From a checkpoint of a small transformer trained on Wikipedia.
Architecture: RMSNorm before each block, rotary positions, untied embeddings.
Training: a variant of Muon for these matrices, 156M tokens.
Each number is 200 + 30 x the weight over the matrix's rms, rounded and kept within 0 to 999. Layers, rows and columns count from 0.

# gate: layer 6 MLP gate, 384x128, rms 0.0745, rows 367-383, columns 0-63
# up: layer 6 MLP up, 384x128, rms 0.0746, rows 367-383, columns 0-63
# down: layer 6 MLP down (transposed), 384x128, rms 0.0744, rows 367-383, columns 0-63
gate367,204,159,161,176,219,165,176,230,263,180,209,229,217,225,186,132,215,212,208,232,238,244,178,194,227,258,228,189,186,205,210,234,194,152,229,218,257,151,175,213,238,223,162,206,118,219,200,211,168,205,219,195,244,191,222,181,188,220,155,203,198,262,219,196
up367,244,243,191,239,171,212,177,210,231,273,228,134,197,182,161,172,172,245,218,224,164,168,146,175,201,228,275,231,248,214,176,177,226,220,189,185,263,174,179,229,208,218,196,201,209,223,209,206,221,193,173,277,207,187,154,189,208,230,173,227,204,207,196,191
down367,167,215,208,212,224,229,248,215,164,230,175,158,190,142,190,176,196,198,174,180,173,172,162,231,153,141,206,207,171,205,207,225,227,225,198,212,240,220,201,197,169,204,261,134,268,237,220,133,215,229,219,194,163,200,159,215,179,231,176,199,268,186,188,199
gate368,259,168,185,162,169,157,167,229,235,143,232,230,152,228,184,217,208,180,234,234,207,211,188,239,147,187,218,178,220,244,213,235,194,179,176,189,220,220,201,206,179,174,215,235,232,203,211,180,194,266,149,186,181,233,230,176,185,217,197,224,196,149,190,233
up368,150,187,216,173,199,142,216,239,192,179,227,158,136,234,241,181,202,220,154,245,155,179,184,179,244,190,219,204,230,167,191,198,227,203,180,247,171,188,195,193,175,200,174,205,155,193,228,119,210,225,205,248,110,216,245,201,187,211,244,170,204,215,207,210
down368,169,151,175,182,160,207,102,218,194,152,164,237,213,183,198,126,186,171,188,221,196,183,163,229,192,187,244,215,152,251,151,172,259,209,223,172,191,225,204,223,213,162,175,212,222,210,220,193,190,194,253,230,219,224,269,233,227,239,208,218,207,245,204,198
gate369,229,182,167,240,243,233,162,202,162,178,166,205,186,193,240,188,234,177,225,253,218,208,229,199,169,185,188,142,185,197,205,210,219,234,212,224,225,168,237,215,169,206,177,162,249,226,173,217,180,190,174,212,221,212,187,179,166,187,170,137,205,215,238,146
up369,189,212,126,192,148,246,185,153,215,246,163,219,194,186,212,154,224,198,218,230,188,212,222,181,211,228,193,224,225,184,190,250,184,186,207,183,220,149,196,162,178,244,186,201,214,177,200,213,225,182,163,206,187,208,139,193,179,218,193,171,226,189,223,235
down369,168,244,182,193,220,230,193,195,186,144,202,242,207,192,151,178,228,193,145,188,174,214,281,203,212,239,177,148,177,178,259,228,196,156,221,187,210,233,159,160,254,168,239,213,167,195,209,170,184,241,203,216,233,204,207,211,240,208,162,249,214,174,171,136
gate370,209,193,180,208,205,192,200,194,159,178,265,195,214,219,170,251,208,177,213,215,215,193,240,231,220,233,221,224,156,213,202,202,209,172,222,159,263,212,173,205,223,181,214,267,221,194,192,148,169,234,173,171,247,190,206,228,203,203,177,189,175,234,133,160
up370,209,217,177,192,222,241,200,138,181,173,211,180,170,278,247,205,208,211,220,165,220,212,222,123,188,227,200,227,164,220,230,210,207,217,214,205,252,199,231,223,169,189,174,233,196,188,191,194,168,216,213,209,248,164,184,221,197,148,191,166,227,206,182,172
down370,204,196,188,213,187,208,177,228,229,193,248,191,221,149,207,215,240,254,212,160,187,182,198,226,243,189,203,258,217,271,226,196,250,186,212,166,241,235,215,177,159,200,220,241,212,239,190,150,225,194,223,226,222,199,210,154,129,208,190,137,271,185,155,244
gate371,154,227,159,168,185,206,181,220,181,213,220,219,168,253,202,179,221,178,223,184,190,204,196,205,242,207,132,225,214,220,148,159,198,182,172,190,188,170,213,188,164,174,182,198,159,203,155,178,228,184,208,221,176,179,175,211,190,242,220,122,205,165,171,224
up371,178,193,178,174,240,189,179,203,219,200,208,192,156,196,190,186,147,247,259,233,218,211,150,161,261,226,212,180,215,219,190,181,183,162,218,194,170,181,181,194,173,217,170,194,178,194,208,192,209,224,205,204,218,175,168,222,190,221,241,155,210,207,224,231
down371,200,199,192,177,212,256,158,202,186,147,193,236,212,169,164,193,199,191,144,201,174,194,208,150,181,207,155,194,194,170,252,194,236,187,187,168,191,187,233,240,194,154,147,161,181,196,183,209,187,186,211,181,181,214,159,223,260,155,199,157,248,185,161,179
gate372,170,223,212,192,181,161,165,215,267,199,256,209,198,178,173,189,204,149,209,228,189,250,178,190,163,205,202,141,203,114,218,204,152,232,247,159,282,225,183,200,173,175,172,147,197,179,175,231,227,207,193,229,253,143,195,206,172,164,195,142,187,163,200,183
up372,199,181,164,192,208,220,200,267,182,199,193,165,211,172,201,153,190,225,203,187,196,206,182,256,171,168,188,224,202,201,155,145,159,199,224,190,188,201,258,198,233,251,196,175,211,212,200,166,199,238,195,215,202,214,179,198,174,286,201,231,186,215,218,207
down372,229,211,194,173,191,188,163,222,154,243,179,203,194,212,239,174,162,248,182,137,205,160,152,218,231,193,244,214,212,166,203,234,216,135,163,150,200,165,197,167,162,161,191,246,200,247,186,198,226,256,192,261,196,206,161,252,191,218,194,260,238,187,235,191
gate373,177,177,182,162,156,186,134,224,194,177,213,184,202,200,188,180,210,226,197,233,175,225,186,226,192,225,218,179,173,221,158,153,175,222,191,219,209,169,179,202,191,194,205,186,162,197,155,179,189,252,183,203,186,213,210,226,214,203,189,194,201,240,238,166
up373,224,193,175,177,184,218,226,216,194,236,227,198,249,234,200,171,184,148,235,244,217,238,195,218,192,248,236,190,214,218,179,153,216,229,210,222,209,216,192,217,216,188,188,222,169,150,175,218,198,171,169,144,199,210,193,184,242,223,148,224,216,182,241,227
down373,207,227,196,210,183,225,192,169,222,162,184,230,200,201,198,189,159,175,209,172,220,197,192,204,211,248,182,211,221,202,198,178,203,215,238,182,191,196,219,206,124,209,185,188,237,176,188,221,187,137,196,204,156,179,155,172,148,193,167,228,166,166,222,230
gate374,170,236,206,150,146,206,231,224,252,207,246,249,187,185,255,165,199,167,243,223,265,168,138,169,211,179,190,188,179,202,195,195,255,253,190,158,215,212,183,219,181,212,182,199,236,154,181,165,180,194,198,207,147,244,165,203,206,195,137,227,180,215,199,202
up374,235,156,178,213,225,250,177,166,159,176,200,141,196,186,181,247,239,191,175,158,200,231,184,182,219,203,176,258,230,172,218,196,156,224,224,244,223,213,164,280,193,213,175,173,219,195,214,184,207,223,188,174,228,201,183,204,226,214,223,192,227,185,248,185
down374,245,251,173,201,206,217,177,208,212,199,182,244,173,199,192,215,184,195,190,176,172,244,211,251,193,244,191,209,123,196,193,200,212,160,228,215,227,219,136,148,161,160,223,177,195,164,147,217,211,150,203,229,175,228,209,196,138,176,152,213,212,198,198,177
gate375,191,169,248,195,174,170,257,121,143,139,222,227,183,228,237,162,192,213,243,189,183,189,176,156,206,192,121,194,213,199,267,155,212,217,195,136,213,217,202,181,238,187,229,217,175,221,172,229,215,166,163,181,202,246,220,189,220,232,216,178,189,276,202,190
up375,173,100,204,175,184,235,202,245,223,236,190,193,159,257,205,215,237,192,231,290,231,242,216,221,213,223,230,202,260,158,172,237,310,202,229,179,225,227,206,217,212,214,240,226,175,215,205,207,165,193,245,162,161,209,211,254,228,223,193,187,132,178,196,235
down375,150,202,245,241,202,222,219,251,226,224,264,217,203,245,205,206,161,183,195,206,224,248,242,175,173,140,223,185,214,232,219,207,232,220,168,208,253,164,246,163,130,177,151,207,178,229,172,244,226,176,246,170,225,153,163,253,212,190,252,209,178,251,176,189
gate376,201,194,212,175,204,237,232,227,208,199,159,148,200,192,225,245,204,182,199,215,172,190,181,193,152,218,182,251,172,202,235,237,206,220,236,154,216,141,215,230,191,165,234,171,121,174,207,251,218,215,230,241,173,249,204,155,182,157,231,183,180,213,207,186
up376,218,223,223,186,208,238,161,219,185,200,244,199,217,261,250,208,164,186,195,224,219,183,192,205,207,181,210,179,126,193,186,257,188,185,229,194,212,172,233,213,187,191,273,181,187,202,231,220,182,190,211,241,196,215,219,246,195,226,248,243,213,199,242,174
down376,259,144,212,84,206,147,187,183,197,219,175,241,187,250,177,187,213,258,187,240,227,219,210,206,233,187,233,205,227,257,214,220,184,181,207,166,209,206,206,222,127,254,195,182,276,180,204,219,197,200,229,180,156,155,234,220,181,205,225,157,194,194,188,217
gate377,160,175,152,184,196,183,193,222,213,174,197,221,163,189,233,172,196,188,210,204,258,194,188,209,247,220,169,184,216,215,208,217,261,144,191,235,249,256,230,231,190,184,207,191,234,166,196,219,184,205,197,164,245,188,216,211,212,172,260,203,164,207,240,221
up377,226,156,213,168,220,195,176,212,267,186,157,158,251,213,183,261,245,208,187,197,193,179,161,222,223,197,183,175,204,141,211,200,179,173,214,162,140,188,226,220,197,222,149,218,190,218,156,219,241,182,173,130,216,177,227,178,200,198,210,240,237,200,201,182
down377,239,215,177,207,199,129,210,238,139,177,148,241,223,182,162,204,267,205,180,219,197,177,135,207,258,179,208,185,115,142,188,221,200,190,196,216,168,235,162,219,176,247,207,211,164,204,258,209,209,231,203,200,190,170,158,151,183,215,213,190,179,166,139,203
gate378,194,263,223,178,176,216,221,177,191,162,221,217,126,214,196,221,179,292,207,136,157,215,197,162,173,176,179,215,221,137,191,236,212,169,149,239,185,146,199,195,230,193,246,146,203,238,180,183,220,151,229,269,233,189,241,251,213,147,247,227,206,186,167,181
up378,184,131,192,269,261,207,195,212,208,198,185,180,192,190,168,192,222,191,220,269,185,188,207,200,239,210,201,258,149,213,176,206,179,129,224,191,174,197,261,194,194,246,212,170,211,201,150,157,185,168,209,220,161,241,173,201,190,242,231,258,182,207,191,188
down378,213,248,160,239,235,196,247,139,236,144,183,219,190,220,216,217,245,239,132,213,167,271,243,231,198,243,176,220,208,210,215,143,235,228,216,215,191,196,216,211,234,194,232,131,182,226,204,166,169,185,225,198,227,235,228,270,179,199,219,195,248,193,189,196
gate379,183,216,233,202,210,233,168,189,194,221,179,227,226,185,190,174,177,192,149,206,189,165,227,145,191,132,207,215,206,202,212,164,255,207,154,195,227,188,227,220,188,227,193,220,220,152,203,192,201,203,225,187,177,217,172,191,199,190,191,256,199,245,206,181
up379,185,165,146,210,226,177,173,196,224,194,228,170,192,132,166,175,205,216,250,214,159,206,208,206,194,244,189,216,212,192,186,242,181,197,176,204,164,137,188,170,256,134,167,162,224,195,159,181,180,217,156,241,204,182,145,199,122,174,238,170,211,195,261,178
down379,196,135,232,155,168,215,203,235,238,222,140,199,202,165,177,251,236,220,195,187,182,234,204,197,189,223,213,147,186,179,225,244,183,194,175,172,249,195,178,211,184,207,185,198,215,205,189,195,189,169,205,189,209,173,207,172,152,207,214,235,180,221,194,175
gate380,210,218,172,241,244,233,183,289,213,212,216,246,196,188,209,200,203,206,176,162,188,220,223,179,254,192,231,171,246,217,155,256,160,227,198,195,234,237,201,197,198,238,231,209,223,209,164,189,225,185,173,224,206,206,188,213,221,146,182,227,210,194,165,174
up380,210,204,211,198,175,202,177,214,124,174,196,186,209,228,201,157,201,218,204,187,202,196,205,219,115,227,177,220,158,182,134,207,210,204,217,208,197,200,221,216,152,227,165,249,208,232,251,221,226,176,162,206,227,228,207,204,184,196,207,194,221,171,187,207
down380,212,161,215,185,207,254,153,199,221,270,166,169,218,170,189,234,192,168,172,178,211,204,223,168,180,224,219,243,183,202,188,226,206,201,201,193,255,208,171,180,190,173,176,200,167,170,140,225,153,187,179,220,212,174,151,150,138,224,162,242,206,209,219,247
gate381,247,220,163,157,225,197,179,143,249,218,184,261,221,176,226,208,224,236,160,182,187,230,224,199,189,237,189,178,213,165,200,248,147,197,245,178,254,203,213,189,177,189,216,188,233,186,228,204,163,201,237,152,196,233,191,252,203,182,260,217,190,229,156,128
up381,194,223,153,207,221,198,162,201,231,244,235,243,182,222,124,217,227,215,187,179,165,216,223,222,165,226,219,171,224,188,156,170,225,224,202,216,284,110,183,159,183,240,194,222,206,178,252,220,163,187,275,181,165,213,239,274,203,199,230,212,163,218,192,146
down381,180,185,203,204,211,149,212,190,212,185,145,260,172,165,156,245,213,158,189,221,216,237,218,213,178,203,174,174,235,162,175,148,228,214,222,228,150,179,236,175,171,183,249,232,230,206,150,182,162,157,186,158,242,204,201,234,198,183,178,160,216,191,166,194
gate382,173,229,195,137,186,176,200,245,165,143,209,224,152,217,212,174,203,143,173,199,191,183,230,243,212,165,180,190,210,221,205,208,212,210,190,180,186,247,215,243,190,232,236,202,206,222,211,217,203,159,154,198,195,203,193,168,189,177,194,188,213,217,183,201
up382,211,197,254,235,184,185,206,202,188,226,212,203,207,186,229,180,213,145,260,134,224,218,171,180,228,197,198,203,203,237,225,197,243,181,129,199,176,189,211,197,200,216,230,173,224,239,156,179,187,162,209,203,212,219,213,239,124,184,213,180,254,201,217,202
down382,215,134,214,193,205,203,242,252,185,200,196,170,218,181,178,203,138,214,219,238,175,226,175,220,200,251,178,220,200,186,191,275,175,180,217,224,261,175,164,227,193,137,209,206,175,148,203,195,207,159,206,218,182,173,184,190,214,214,177,228,144,211,242,190
gate383,212,201,200,196,203,204,248,180,208,160,226,188,166,194,209,180,169,207,229,171,209,202,194,170,180,136,169,190,216,211,194,205,216,210,180,248,166,212,214,234,216,187,177,178,211,206,205,158,177,194,198,234,172,266,161,190,136,196,196,203,206,211,187,174
up383,133,206,174,224,205,217,204,199,263,205,158,176,176,254,220,180,214,233,172,203,198,222,186,211,211,218,164,196,174,196,172,232,205,160,209,211,167,196,145,204,189,214,176,200,148,189,199,270,213,196,209,234,191,156,223,186,178,199,187,208,196,230,237,203
down383,172,175,223,212,246,214,200,139,195,202,167,200,184,202,202,227,213,214,189,255,229,193,217,188,191,196,221,182,186,210,194,180,254,191,212,177,164,216,246,221,221,178,233,209,237,220,190,196,199,210,225,204,198,228,227,273,202,203,229,199,239,176,183,221